config.yaml
d_model: 96
vocab_size: 1566
norm: "layernorm"
norm_place: "pre"
norm_eps: 1e-05
parallel_block: false
init_std_qkv: 0.0438
init_std_down: 0.0
lr: 0.00266
lr_head: 0.00819
decay_shape: "linear"
final_lr_fraction: 0.0
doc_mask: true
dataset: "wikipedia_en"
Each number is 500 + 25 x the weight over its row's rms, rounded and kept within 0 to 999. Layers, rows and columns count from 0. Numbers have three digits each. The size before them is the row's rms in percent of the matrix's.

# layer 4 attention output (transposed), 192x96, rms 0.454, rows 5-23,37-55,69-87,101-118,132-150,164-182, columns 0-47
086:469490517485514496474485540521483519494505469523508504501446502497538488563514454504489493509541496503546446494519478498468506498452530551500523
083:506454444539513476490528473491487517461505536501478521509503506505522534537456484480457512472497508482490464494481502486459473531517514527536490
081:454515523516507443459541562573513505497460519505484482495501493510519479524528506497513486506480463468479511523474492509493490470517507518500519
079:483491498479437504528549561506480530451472477475520516483526467466522497456488560536526504503558506494488521498489508539465492492505501479463493
089:508535448450512504542517487503485466514554480502509447495517497531530508444468528544462489532463514523500527518534510518528476518472445483501499
083:541489510506460477502458494485536456521483524485538552487470502466501529511508501512470501504488488482487487520468470508470508500502486495522483
083:527494522494497483537503483493478509529512566498493488498483510504481573502459492476522539502479479488505511510527500470514543500477425491496448
081:534522515480468503498492522501478444511487517516506461454466495465488503479491500493505473521448513525479477507539480503463499475540500510560494
079:520494542491473474522499482520444568494474500470522520495524489513486531495492529470521508484506469473509445492508553561504543514521489514479476
071:494511554506471530483556519539465523494485513491503523483513514464508466528498463507467476537514486479502463487520490469512481481503511464493510
088:500480522513489518505528559479528524506507489502476482539473496510489462508501531493496463469468498512475462452558500471525497524473481525503492
072:495518511509510521506501470505460451511575515486519491570486477503483471490470479510461465501489522526477452486499507530514508499503502508499476
086:489539512500515462490526547518522502517507458523462487493518528465496507505513522489501511476538489509493522521508495513471535493479482427459453
093:505521516510440500458542483512527539482511490493483528479508501451485540516472540488525512441508488490487492516494460478514520506501531522479521
088:517498484518514490506474529473508508538454464480506448510444496532489508500512520501536508479464536518473505428498484466514537496512491524518522
073:515479503493495523511530488523515463482494520497503562483518501523523484436532541547529500542479475452500482513505464562504502498483491500503503
080:462483518471536513516506506493546517537516563504512535486504476463486511490515532506469490503464443503492516565498530486515510475476458474505516
077:494497513464467501489447451503525551508513499550496513497517492549504513503488468514492468526511519498503521501508499486542503515491474488483497
081:496538512526502505446506462460495472481493500514502487475491471510495537455513558532502516515521497505514492504460525477529512518535508525514510
097:493490485485514450484548427502496463537503449528514494477517503504551514501482480531475433502505474497507511537509510492474485536507508458514522
092:497525495471515504459521559516532514454523507505491472501492537487496516529500483483523515455513503528495455474502465477530508477474535529488490
087:512510534432499479473517494497485510484504477481492479534517514471513502533462494542470453498499494512502478479489472486497476468536487499504508
090:510531495517500545456520496493538486503514495463506521495493516479481513538494508527514501515517487502505514442460459448451492524487519516542528
084:501483440511459515514465466507508504493463535492503448493511534495472496485530486497504523489512494515467489492498516494487484541540525491495464
113:518504531483519471477515554525521524517503497496491437497495497475512469519547481476508500527504495526502510516478488494494496483512487493508495
087:537481521522505493553521493490487444501462530489515470476516516510508431478516509492484502508492521521472494466513502485511524511515563498517529
094:473498523534494480496523428501482535483474474506473531504443462492500513512501531481492496453502488455528500505472506479517521521494527523437499
070:493515487529487519519484529503518534541498481496548457522462482494499482527502512493510521457513515512450516477497474474526545436483491507469505
091:499530510465475498438462508475540527472493471436491479517513532499476504456493494485527511487485494518492540515505531520535464490503472488513471
086:519476529499517493480486469524443480486546487533502530485485482509491542510487495487483519457474512510537469510506485509470521537464456454482530
092:487501492490516560493490530508519497532480528525521507507524530514468533502459524569512452451482519497442502471532455530509516474483498498461483
099:559485499520455503471509502475453483475491495527487487514465516479502471553508490483503524483494497508500516512494488514487516588485503525544506
068:495535493495515475473486517527460474461502450508505454499496488519536469516560510475489485512512495543524489526507519482459522523501489541497524
103:520450483468496494561478483491483474500524510500515528461517492518514511463502467488532482493476517535556513516481523514515505530492458491495480
102:539485477526525516515475470505517519481521505521484476517483507513505546560486482520508487486456480492501463508469482481516500481483511514488499
090:502502544491522514472489561507484482431527472468512510496521501495480467542510551484498495535490494552498453534500501510533514452459510514511503
107:527499498488506548534472522527505465567531499485509530470450480522468512513479466479514538508457490528476499470459485500511515516506514491534516
080:513488495504478521557414518499491471500509531483480486507498460507488531555450534493497517507466518488476484486488483466544541507481490515506495
109:512485538518457508488433509490469529541498478496495454487517470478469525481514546492532493492478460486487513487514494468517486502530543508493480
104:485535496532513523517462511540489513540542504487486481465518484499539468509502530515513470488459491492503558479499514510464501502451535482493504
122:500493523527468479478512475478502547482489490525479514492520491473490554485526577488455521470505509499537520526554535528466505496474484500527498
097:506482501524559512508487500504528517519515495481479479501518522545491514511509417448490471528507459491467478483539487514516484522478499489484501
121:497512563513517514465542494480468491466489500458490532494470522483471489517538495502503473508491479479508484540514495487477484498490499525510481
111:463473517552483513421533472525471482515525463504474523486532482516501503528432502510537505477521480510473507507499508503541449511495520498479480
110:480473451511512524548502513503498549488488498475455481535470508523502466469511512539464503472507484478523568527477489530487497456477474502512532
101:490498488504518502532459496472502504527562499506531484499541523503504532478536490459493502472511501547524507501491531462474476487481478473498533
106:490480505471498515459530508523533461522505538501480503554513518523492492537501500495507480506493468487462539496480500476494478529537491506491525
103:500479476466526494513462463469485481553517485494515524448490509493497522520502493481524516497458536501524478476500490493487529487497510542505520
106:525522455506538524503488462504491502524513454467487542463495492495469488528531501481495513503499482516507524528482480508531533492475519515464481
107:467499466491502456512524469509532498493477502529463527491513548517509510526509441458480524487520496527506536491459521505497451509501467471530538
122:451491506501499500559502507492493495529491524497528517551490506495523500531469490495436456548468511494514433486512481537478436478467488513510488
109:465505518482497471509502453510469538521501502473511495476514521530511515482515512535500512461505480503474548450480545512531463462545513442530512
106:471492532495519517514492498500492486512540485533494541556472510528515488564499508480487495521522473476483461500512504493463497530474514503511448
095:522515496473541497504461579528531497534502478485506530483500483491469440510507497474507558450514533499512480514513485492483517505495525491505545
122:494496498539481503499494517522524526523500493536436486481479512458483499496497494511481516544469498462519526488510500470438479543543479469470506
114:543489476487529509447509489533506441495503512473530472509546493519511486478511543526487490538526503518521487493532556506468513482521467515481463
115:501537518476475477511464482534529515524503455489476508485503468514490517489535509508521495501486475508532544559494489516519494493521470524496512
072:489504510509484485490475492506507548585458484483508513506450500487488496461536492549519511482486530500475489480511500499533519501468529515476480
079:498463493525471512521537469479487471490510510511502527491500532502501511521515554568542492537484507435480525485486486503527475496517520506519490
086:535475499511541534502505532515450502524460483474506470508471532491500511493503461501532471506520536543503498469524503521458557457479505498502488
094:502514501513481467482506467490524555512484484503434506463505545484518521507442479533523495470517492508497531526500514502554558534558512473511503
085:510492580468534493462483540485500501501524471490486540515490470477495477524476491563488460476493464520513516484511510482502473471499497468504527
095:465504478442487531485558494466459492538498490487479518498515530510470480512468491498492482477524503539504459504517528507496481538498518493514494
083:496498491467533476447467487487498538472518530504500505525480478501516503454513481522514478504500502496503458510477476519495480555484486492500500
083:521497467470531468519462498503509480545495480506518507518512500519534524489525481560484499503524499512493506518491521491526495531503491505498521
092:523523479485557515475557499491516527550485513516480473505524508521489487474443516548513490522491487512481454515516473487476482493547518501492476
092:466495479523468499551489491516485452531497528528530471493499482517500529539525551481492516494541470476518479503462528484494544489458519531478482
094:501469515540491454530527469498485518506468538509497490442512515491504483493499469510537482523488509477499516507474488501535507490529520504519522
086:486473500453481487524514500500517489518507497512498515494464498466499516475484460480492494516513468554550521537492495498472477491556481504505532
084:489457467494491475481527488524510519518509495440530481495520434498534509472516507522496508513481492505466436467487490489530494449533539511529536
094:499510486527487485548540515485485512507500489495521493556493535471482488578502539492522494501457517497491459463500496532535503521491467515495470
090:451505524544514510518473443535482511526481532498491507485487478498528478511462481550483465532508502459506505481509496514492478549507524484487506
088:451483503498490449529481485456481509535469540462541476508469528487469472508561479470522493470502534531497496475466505462498509485508523486494485
091:510510489485481514537521561510504489518492527507537475506495514490464489468500477512493489514496528494465527518492514524443495478531521489492535
095:481496488443500474521492542480518551511450518485501503508551504480511464477498507535499461509501481470512502534505547491475478477495476487472527
112:515516528524451482460510499495513492504494535515508490453531537471456518488499490531527516522474474471482530521499566497516514503523513491460517
113:482502492496489499493513491510469500480508450501464494531481562520510533522502560452539485520494471492483499461497490488475533516534475508507521
125:486539549514510519510458512502444503560499504521521505499504486499510462517529534525508488503478516473481484476535524490517502479469485473489473
134:520490485526463498453485419500514550460518481460495504491511493448514503499531503513540471511506507508514477514471489501506527539490494502555464
142:466510523485551479560464475488510479510485556521533479548507496524490474502518440492479481507477519518509494513524514513511464477511496486502480
127:492468574500506508502521477479520456514512525514499528492485470467490504547524505487517492479466510453501514492507464466535480491471528506534497
118:478495503511481510491523491533490478465530522485502529488476493468533498511472490442521472456505453487493523548479516502528478469503544518490536
117:482474469477545523490522523499495522494474504506487494486471489532493504478533504514477501517482483468492483517521470515495492462512488549507500
130:494509518510520512513502500447519513532509461567512482481520460503498498491482529508516541513488504494514501487478481467525448472476496496511522
115:507500473520540476517529473471533515480461478476471504533548508469532523526540510513512489496489474458523513507485490497503469539515462485551494
128:453498498523516487482517504451496489542528521540485498528517477511495489548494544496469501499480530510531461488498497550498481488509476512479513
127:474488441490565517489516459486473485510475504481479445460516513546524511487536518527497488521529482504472465546472498490508502500517521505470499
115:497475489480480485522531503528480525492463475537514492451459506473503487506535441439494542528532483471524531525505501460452491484460491436527503
119:497470494475507508508515473515445524541479518502564502519518494491503467495464476531483493519498485477476489477479482473520466429482490493513528
140:521478505504505492451523546474518486533497543487533492506495491507483515471499455530509492503498466487509524514449515492536481458491544447521523
114:502501540496458507477508466505505520497506442476458462503487477514481554513488532496498504528522470469465515498488497486488513492539497520498503
133:492500533500499482466532594489509534508464461502509510489473509465504474504474472469504530469536515517535510477543489498469497507490505521468480
125:514531500496482493515462515486508473538541501522482499505532522466488540494475529519548584481480535478489536504508461493511487557513489497469511
115:507513581493454524458504515505442498501514515504532514501495513446493492527522494537495477496487509523478494481523490496461474473485512491479527
112:510521466491499509521454534536531508469488520511514515509545519511477467473547491483483501485496503493466503484502444483521505446547510493499513
103:523482499513522490530536476481481454524468541518491529517515470483526472538513558516484463510466497538469479505482547472490492488533482494497478
103:503473505508524485531482467525499529483480513545511513473478496526495494536539472505508504487516524460481509456499475465484537519493492534488545
094:487501485518473546470468489479530534532495499550478579469528485465473468469476464520501501504515509470532506500522524505472510484529538474470500
097:502514455520473494476495470558513522452494471522505518524443539528487493516512448447509546507517501471508556497538510527512514463451458507478509
103:524481528461467520498508468470501482473532502517497533510506499488499478477441513514524479498490476495488543539494481518494486459520528490457479
100:528510507501467484503478437486448513464517472509459514527489508488493509507492521507464535506546481515496456464473526526502544469497463505502498
087:496491512495495479528525481447495494451457478521489484468500483475532451518556503518504488473487540550479508483486507497520521512482463490543476
093:521474517563493498496488481511454494539532488467532493492506497486497486481520488498490521543475498487536491529506524536469494540481448454495540
111:488488517510492484487477584543542505468527466475500502498490491467502512530511530502514479467522513510500535454518524516487521483543516512477523
107:470540478474505525509451503492476448540520523507457512513479510513492517481521489511488520467471488547478513517487455506527502504495488512555534
094:476511490541501506548507488473515515477506530506521500571488527479537513528506506476490532470547490500540507478495522496458462474473488525486486
089:507567508465474488498469475468497519508515494497505457552505499495536512548526498514487551536508494483468547477467541504499479530479510510491491
103:500478480462479537496424436491498558470540485510467513498489471550531506508519500505494514524525498522472521505498476463481525535485523543464499
106:511500514537492487500538478535502480521499500481494506511502557521466485530481478476468543500559507459533500469505523483501464496507507506567489
085:523478516532540503510536510489494509506483464495496529482467482442462470492555496491484495513495488485532483526501475537510503506486572454448513
099:525490496535514518520506475505456486494500475481506533513514483557529523511442531497507526509544480484561501503501506522502484498479471499542472
089:503500503497549502515492475457530512490496552529528496503495529503505521517541483480507469538494492499523501511488523532439488517558435478485477
095:527497520499522500491524535449525527479483503524503474553480480489499494468482512517474492502516525501508483499509472537469488469472468529500473
# layer 4 attention value, 32x96, rms 0.175, rows 5-23, columns 0-47
090:485534492521508509550529508490556491494496491473487489482537513454473482498479510518506514485528497505497530490463484475487490496481481482486528
095:478455551515486504492546518477534478475485488476488538533524495510549495478505489475471538479509476490484482554517489456503527481480472481461511
098:460505509474519504494473478454537503531523494486548470496473469518489473503491504458507533494505455489447495491499503515530483501479487512518504
102:547490491503464519480507504507474487504537497554519456503492500484522498488498525504510473508496518466524483530478522483474468488477506456511513
102:510545508499499546499541524486483506545471472474490517476516493495538505485502499426496526470522547504487524463487470500470542529502533509501539
102:488519467516521503505505512488482512505500510476455505562486478504538463488521529509462490548450517494524527471501518517496502492515516512460536
097:487476489481483493506491499525563483512546475499561523487524484475529464523494474495515528474543519520508498530505512533484448517552541540472470
104:527536486466501508469509476526516495493467514486506500541504527544481464512440490501481487505530490482506501485516485492490543503516551471550505
099:484483496541507511494482514480456481497548508476467520477482449497511506499527466526476461514549526561565513503512459523505483474494474511530530
104:575467532523493489496506516493486501521519533489492524493494524494483484479489476505490505544508534506451502468454495529484490561494479508504509
097:460518509471483467509468545483485554480473494541556513505492525485478485483481508522510511511533484482516539509480501516499541454549507537529493
101:526529501541490521474503482534472497505502469516548522472522494481473472514487542531514505480479525454560477450524495491555515506491496513469483
103:541526479480490489495514512496514493468555510462490514486477509504472518497483524493541532525475517495531554483486528473520485471522517474467502
103:504471507468519518487462490529501481474509503520462527487481462525531453467520486467496473480531504495460473496576478515467537514519471510493527
098:513511493519514523452515469479474536475514541522500482499508502536555547486485502496475510487494502478477491553468528480506481446533534525499511
103:511489492508463453502538496460540543502511504506527487506507492493510494506520506468468469479475504519484553506488503480513527501510484496481499
099:513531481502477488517529504481445441506485474497506501526470478527507529493582467490495510463521510501478485460521480517543522503495541470527456
099:476493495543507475531514485511465483487483527487507496541447484474497526528479563467515533485505480470529470532521503513527509474520505469545524
105:495455551484470529520500451485511505486511507485546494479483533478464468511500507507484519476505526475513483464502517543469545495512528447503517